config = dict(
    num_hidden_layers=12,
    hidden_size=256,
    num_attention_heads=2,
    num_key_value_heads=2,
    head_dim=128,
    intermediate_size=768,
    vocab_size=2376,
    hidden_act='squared_relu',
    norm='rmsnorm',
    norm_place='pre',
    norm_eps=1e-05,
    positions='rope',
    rope_theta=1000000.0,
    rope_fraction=0.75,
    qk_norm=False,
    attn_scale=0.0884,
    bias='none',
    tie_word_embeddings=False,
    parallel_block=False,
    extras=['capped logits'],
    init='uniform',
    init_std_qkv=0.032,
    init_std_o=0.0,
    init_std_up=0.032,
    init_std_down=0.0,
    optimizer='muon_variant',
    learning_rate=0.0121,
    lr_mult_o=2.0,
    lr_mult_down=1.5,
    beta1=0.95,
    lr_head=0.00867,
    max_grad_norm=1.0,
    warmup_steps=200,
    schedule='wsd',
    decay_fraction=0.87,
    decay_shape='linear',
    final_lr_fraction=0.0,
    batch_tokens=65536,
    max_seq_len=2048,
    doc_mask=False,
    train_tokens=351000000,
    max_steps=5356,
    dataset='wikipedia_en',
)
Each number is 200 + 40 x the weight over the matrix's rms, rounded and kept within 0 to 999. Layers, rows and columns count from 0.

# down: layer 9 MLP down (transposed), 768x256, rms 0.133, rows 469-493, columns 0-63
# up: layer 9 MLP up, 768x256, rms 0.158, rows 470-493, columns 0-63
down469,140,184,191,180,237,218,255,193,227,188,144,188,194,230,247,232,247,153,199,158,207,191,145,188,217,269,173,260,215,173,260,143,274,180,175,209,249,207,210,222,131,181,201,185,209,231,230,212,153,195,250,221,193,201,267,253,228,208,124,222,227,178,247,161
up470,248,199,132,270,180,166,160,209,244,162,153,198,218,213,179,134,210,174,321,142,217,207,169,241,233,200,158,176,229,191,206,218,236,253,230,203,168,217,213,196,148,232,223,211,119,200,210,214,221,164,247,203,66,151,178,199,150,239,163,186,235,232,231,260
down470,129,248,201,187,184,304,220,242,179,260,161,149,247,128,121,157,157,208,206,220,198,251,146,253,222,220,141,108,166,159,145,167,167,227,179,273,205,289,181,255,258,208,278,218,241,268,171,169,148,228,205,252,189,204,246,252,268,238,106,194,279,202,115,269
up471,166,144,229,168,177,203,201,221,261,272,229,200,215,232,207,174,221,217,180,219,183,175,150,165,221,147,138,121,176,276,195,215,204,238,126,191,242,234,223,206,257,204,215,193,120,210,194,165,183,234,288,225,133,179,167,182,240,220,205,225,255,159,196,142
down471,189,204,227,122,163,152,206,222,226,241,184,158,116,195,128,188,191,118,240,144,185,166,291,209,181,230,216,177,207,193,254,195,155,198,196,224,176,165,230,227,181,173,217,208,257,183,235,166,198,217,130,152,231,155,220,221,108,207,201,241,247,208,189,167
up472,190,221,186,217,190,201,250,282,218,233,152,222,93,304,236,241,250,185,189,196,178,169,177,265,286,140,173,246,228,242,240,228,194,213,169,226,139,178,174,208,208,165,168,227,196,156,205,196,227,197,153,190,136,181,169,197,151,154,144,176,165,171,130,255
down472,243,294,210,269,151,207,218,225,154,159,242,178,202,193,202,261,196,228,154,258,214,175,184,265,209,227,243,217,200,203,265,181,248,149,198,202,149,193,179,143,148,171,210,186,165,215,252,189,145,232,212,165,169,162,222,204,243,209,132,160,206,163,291,169
up473,172,272,223,170,180,237,211,177,244,218,117,186,219,266,145,184,212,145,193,220,220,240,207,248,174,222,188,170,131,207,145,215,199,80,168,174,206,199,241,231,193,155,182,227,237,212,185,131,175,199,237,241,182,238,167,151,201,311,166,252,190,173,231,254
down473,219,238,185,161,260,146,207,235,191,203,236,218,162,152,207,250,243,160,202,217,123,152,173,189,235,141,155,177,160,148,262,161,243,169,227,264,122,175,217,257,187,233,187,229,188,172,188,199,247,179,179,236,196,133,170,193,282,186,244,168,232,241,236,161
up474,194,154,251,153,118,307,210,186,223,159,198,242,242,174,280,195,154,160,301,186,241,185,138,216,175,208,241,161,249,193,215,121,234,185,139,214,201,166,166,272,169,214,238,179,228,183,58,184,225,170,243,198,206,241,244,154,157,187,220,182,106,193,260,170
down474,216,159,161,185,245,213,199,231,196,203,181,231,202,233,167,197,131,161,230,164,257,214,137,227,215,222,201,247,156,185,188,170,237,159,231,246,188,158,122,239,235,194,144,218,176,224,182,153,208,268,223,176,141,163,212,191,216,162,190,170,177,237,264,260
up475,213,226,279,221,203,190,207,172,177,261,199,187,193,270,166,252,137,210,207,179,144,199,187,212,227,210,217,215,238,186,209,202,222,196,142,167,194,141,211,187,212,210,209,260,207,217,193,173,198,168,191,168,187,177,194,225,149,245,176,153,197,237,93,245
down475,233,213,230,257,175,112,144,173,170,135,210,179,225,195,194,159,197,228,209,201,147,168,128,214,212,218,203,194,282,200,243,133,210,202,246,171,211,181,229,281,112,165,240,236,252,196,286,160,243,185,218,260,161,162,170,192,241,267,160,178,209,189,184,161
up476,150,143,256,131,112,227,200,152,248,229,213,225,250,226,270,211,297,130,263,180,210,241,256,251,187,128,167,215,155,159,197,215,208,163,248,221,206,164,199,255,225,182,186,237,150,259,320,126,217,157,141,160,225,238,136,149,231,234,206,200,172,188,240,137
down476,85,244,191,201,225,265,139,253,196,174,244,208,193,211,231,238,151,144,220,148,191,119,169,221,255,124,193,208,211,199,186,236,315,127,249,230,227,143,285,208,181,123,251,202,162,203,284,198,116,182,166,169,185,256,241,237,184,225,244,166,207,229,248,246
up477,213,206,140,180,187,221,229,192,216,194,141,145,209,238,144,257,236,272,212,166,221,219,235,158,210,194,214,177,186,189,238,219,168,201,226,232,170,144,204,220,234,205,278,214,180,193,165,143,213,206,148,209,167,171,194,210,148,187,197,210,203,213,217,185
down477,199,166,181,186,218,137,156,179,217,211,184,202,132,141,206,169,180,219,182,185,198,197,201,194,124,249,212,170,223,163,282,246,132,178,265,205,254,262,143,200,248,251,127,167,165,159,212,118,107,235,173,228,240,116,187,242,114,234,231,199,198,229,253,259
up478,142,227,220,192,175,184,235,243,204,237,153,195,197,178,168,211,208,217,159,180,207,211,230,198,183,176,230,151,206,156,222,232,216,195,199,185,160,241,205,178,180,173,255,207,251,245,67,194,246,266,254,267,90,198,216,206,179,181,251,188,177,210,142,224
down478,194,206,191,232,155,225,284,253,169,180,230,197,212,197,198,213,124,225,138,179,180,161,166,157,273,266,231,184,228,195,178,100,253,255,219,225,164,174,164,248,164,198,216,250,205,148,203,185,158,168,143,201,232,138,243,284,197,230,114,187,248,190,155,179
up479,211,157,252,216,135,184,182,217,124,259,214,298,141,239,187,230,169,217,276,215,118,215,203,152,220,235,185,158,205,222,228,181,245,132,250,194,225,245,248,184,188,202,256,302,209,194,189,262,179,147,225,132,219,270,211,103,192,234,206,143,168,176,257,230
down479,247,283,249,139,162,148,191,197,157,201,210,247,166,260,132,200,257,203,189,214,211,216,180,205,157,199,214,206,139,218,255,115,168,258,244,186,144,203,240,230,208,231,305,223,195,225,277,231,181,198,206,234,146,183,135,174,233,208,130,243,148,221,217,130
up480,258,248,138,241,206,163,199,219,146,211,207,205,219,275,154,73,124,187,209,189,152,186,224,199,193,142,161,221,161,162,277,189,157,256,224,214,168,144,233,159,221,150,162,185,123,188,161,211,187,225,257,261,200,269,204,235,268,219,210,185,150,223,260,225
down480,201,185,180,245,250,227,198,179,219,163,151,181,238,194,106,213,166,268,272,216,196,255,222,177,235,143,155,261,187,266,275,213,215,164,188,299,258,145,212,199,247,231,223,195,229,168,168,179,114,117,142,184,230,172,175,187,168,212,170,192,249,217,251,137
up481,181,200,168,252,179,206,186,187,153,220,187,180,200,199,231,218,193,177,174,228,184,229,164,222,219,218,97,223,150,178,166,156,218,164,248,187,269,200,190,159,155,237,202,208,173,186,181,238,207,216,198,204,198,210,173,251,201,168,189,194,223,166,222,175
down481,235,227,238,99,235,185,199,180,226,179,169,223,252,204,215,194,249,221,252,163,233,165,227,197,231,185,290,190,305,180,276,225,174,259,151,263,163,179,173,217,231,185,192,252,191,230,182,155,236,205,172,204,193,166,294,125,206,215,192,268,115,206,174,213
up482,204,265,191,165,223,276,197,195,174,195,229,210,225,258,237,134,190,212,240,172,98,137,239,185,198,234,182,167,201,280,167,204,213,163,127,206,219,134,193,208,241,160,255,274,222,156,150,174,248,204,183,212,157,200,180,240,206,168,126,218,247,152,120,196
down482,197,214,268,172,169,170,193,207,163,208,149,186,222,159,182,248,198,215,240,176,181,215,246,264,215,187,150,260,204,153,138,198,217,220,227,206,182,270,119,212,133,224,284,124,214,174,216,198,205,160,115,245,159,224,195,189,263,170,120,223,255,140,161,182
up483,207,184,223,277,236,230,212,244,180,213,129,208,147,177,161,207,218,207,194,240,133,242,178,245,229,199,193,234,158,260,251,296,170,168,140,118,214,177,158,243,242,190,142,200,243,266,180,203,162,164,192,167,129,186,337,169,188,168,183,185,211,229,204,238
down483,181,188,221,148,174,286,251,212,160,207,185,210,170,273,269,240,186,208,157,249,240,193,247,163,143,241,263,156,198,121,116,249,195,216,225,184,273,217,99,186,184,236,180,188,175,166,201,197,207,229,179,250,208,275,213,186,224,250,123,215,229,213,208,142
up484,196,183,223,198,215,272,175,255,176,203,169,198,251,223,254,181,192,147,254,206,158,171,261,166,191,194,170,178,233,180,228,155,175,183,252,184,185,195,214,143,236,183,241,151,183,312,170,175,161,251,295,184,168,246,259,225,153,177,126,206,210,107,169,184
down484,224,183,234,124,197,253,271,134,224,170,206,208,239,217,208,292,224,116,171,178,227,178,211,174,264,236,210,218,238,180,183,210,175,233,255,135,201,261,157,158,208,191,201,217,175,257,125,179,233,235,192,239,186,198,230,187,197,243,95,234,189,202,251,159
up485,191,199,176,202,190,226,217,165,190,233,206,224,220,217,180,261,193,185,200,205,251,190,185,140,215,176,175,159,248,185,187,167,217,140,224,186,166,235,161,204,185,283,219,253,151,205,210,230,181,159,220,236,208,263,216,213,130,116,194,158,226,108,184,163
down485,228,169,176,206,158,205,202,190,283,184,257,232,194,235,248,223,138,176,174,223,211,223,120,209,162,216,234,160,156,204,163,262,198,192,235,127,213,195,163,158,159,240,271,160,187,222,217,261,250,258,257,209,189,234,194,221,201,230,188,228,215,217,205,208
up486,229,262,221,175,281,223,200,265,216,219,98,200,164,201,219,196,276,219,181,253,224,192,233,225,236,232,183,202,162,214,188,257,230,190,292,310,197,203,206,153,126,238,155,182,286,201,123,160,247,187,163,234,192,226,219,187,239,117,222,175,175,186,163,214
down486,206,222,199,245,280,227,165,192,194,215,157,220,172,238,254,197,257,213,162,216,160,143,269,218,213,187,133,201,147,194,204,247,204,224,239,303,146,180,174,158,229,144,137,177,242,183,169,191,211,165,157,230,173,207,173,236,278,211,249,140,205,200,185,192
up487,259,138,159,244,124,189,151,212,281,179,138,192,211,232,212,196,191,234,219,208,159,190,157,143,171,227,190,165,172,183,195,215,236,177,170,201,148,174,242,211,204,120,236,185,201,203,194,153,327,151,144,187,132,179,168,200,276,181,174,163,178,233,196,191
down487,206,221,201,263,193,222,142,165,234,153,234,176,165,237,177,226,142,189,169,182,175,210,268,204,192,259,210,215,178,184,188,157,128,144,213,186,203,205,232,221,230,191,153,142,178,201,288,209,186,245,208,200,221,251,254,177,276,96,157,155,131,275,264,162
up488,111,212,190,175,188,192,140,167,93,203,178,196,158,153,277,227,174,231,235,164,196,151,216,184,267,193,156,199,272,228,162,276,137,197,233,292,239,242,163,179,170,216,190,253,177,248,222,252,220,223,224,248,203,177,214,180,204,210,240,256,177,233,233,224
down488,188,189,192,228,219,189,92,259,201,195,156,203,217,190,193,166,215,259,234,121,216,192,236,119,239,204,207,133,178,215,257,150,168,232,184,234,210,226,289,199,197,158,238,229,208,197,236,256,249,172,154,264,203,153,217,230,180,177,207,160,302,221,195,183
up489,243,227,125,230,229,234,192,211,130,304,228,267,243,204,231,195,229,252,244,206,167,165,193,169,172,199,255,176,149,174,181,249,219,212,218,187,211,172,251,198,174,216,181,242,189,233,240,228,218,198,180,180,202,140,143,160,197,185,233,155,235,176,232,190
down489,179,227,210,205,213,154,228,219,177,208,212,234,245,237,183,192,173,231,160,238,226,179,202,216,242,220,228,181,244,228,155,128,141,179,289,199,211,254,251,191,187,179,185,139,155,209,164,269,224,132,189,256,264,163,188,144,169,242,219,218,179,162,213,134
up490,250,151,172,223,194,163,173,235,190,190,127,202,90,189,217,142,202,216,181,180,174,146,187,256,236,237,244,222,216,219,211,186,157,249,236,174,252,206,245,210,162,179,237,229,187,164,243,177,174,161,168,204,193,161,213,264,181,182,184,192,137,145,199,192
down490,166,236,187,236,179,201,202,192,255,198,205,226,213,214,204,220,190,183,136,227,205,177,147,146,183,187,237,150,214,235,161,234,198,218,202,228,211,138,172,207,191,189,178,233,247,198,266,219,185,247,205,285,243,220,146,153,220,226,208,157,286,202,160,216
up491,140,190,215,184,215,157,227,212,189,312,165,171,150,161,266,258,216,227,224,170,262,230,283,178,229,124,194,252,197,226,241,323,187,160,172,221,245,242,266,212,182,153,210,267,161,259,191,143,153,234,157,179,270,107,203,193,211,170,224,184,229,184,224,206
down491,143,142,142,157,181,199,209,79,226,223,182,163,159,225,185,255,154,221,267,207,212,198,206,216,169,184,180,187,161,277,152,202,227,247,174,173,269,184,280,171,278,178,263,118,181,114,248,184,200,233,277,266,175,233,191,196,220,192,287,209,259,124,181,198
up492,195,199,227,214,199,143,213,187,139,230,147,256,247,178,209,126,146,292,230,158,154,218,311,173,276,129,229,160,197,244,167,289,208,194,220,230,214,234,287,208,217,137,229,167,182,209,155,241,248,192,205,143,212,231,182,207,233,202,179,263,224,185,202,237
down492,211,231,234,261,133,199,201,172,234,113,130,187,247,184,145,175,120,222,214,195,204,99,237,212,261,104,124,158,182,271,265,164,213,154,211,181,239,208,290,182,267,211,184,135,116,197,267,212,205,140,196,233,191,218,208,276,177,135,148,215,160,179,191,195
up493,177,234,217,266,163,177,235,263,154,267,197,180,202,140,142,187,231,141,232,223,154,206,285,283,190,183,142,153,205,257,226,193,179,163,227,140,165,199,176,209,246,267,178,231,238,212,199,175,214,192,138,186,169,236,196,150,85,250,266,229,127,206,200,210
down493,158,232,235,145,291,329,175,277,188,222,184,191,273,200,224,215,256,240,138,198,156,147,246,182,265,264,271,222,179,200,188,273,219,290,289,219,276,157,196,216,189,142,166,150,107,249,189,209,197,173,190,195,216,141,192,122,202,222,178,157,260,200,200,198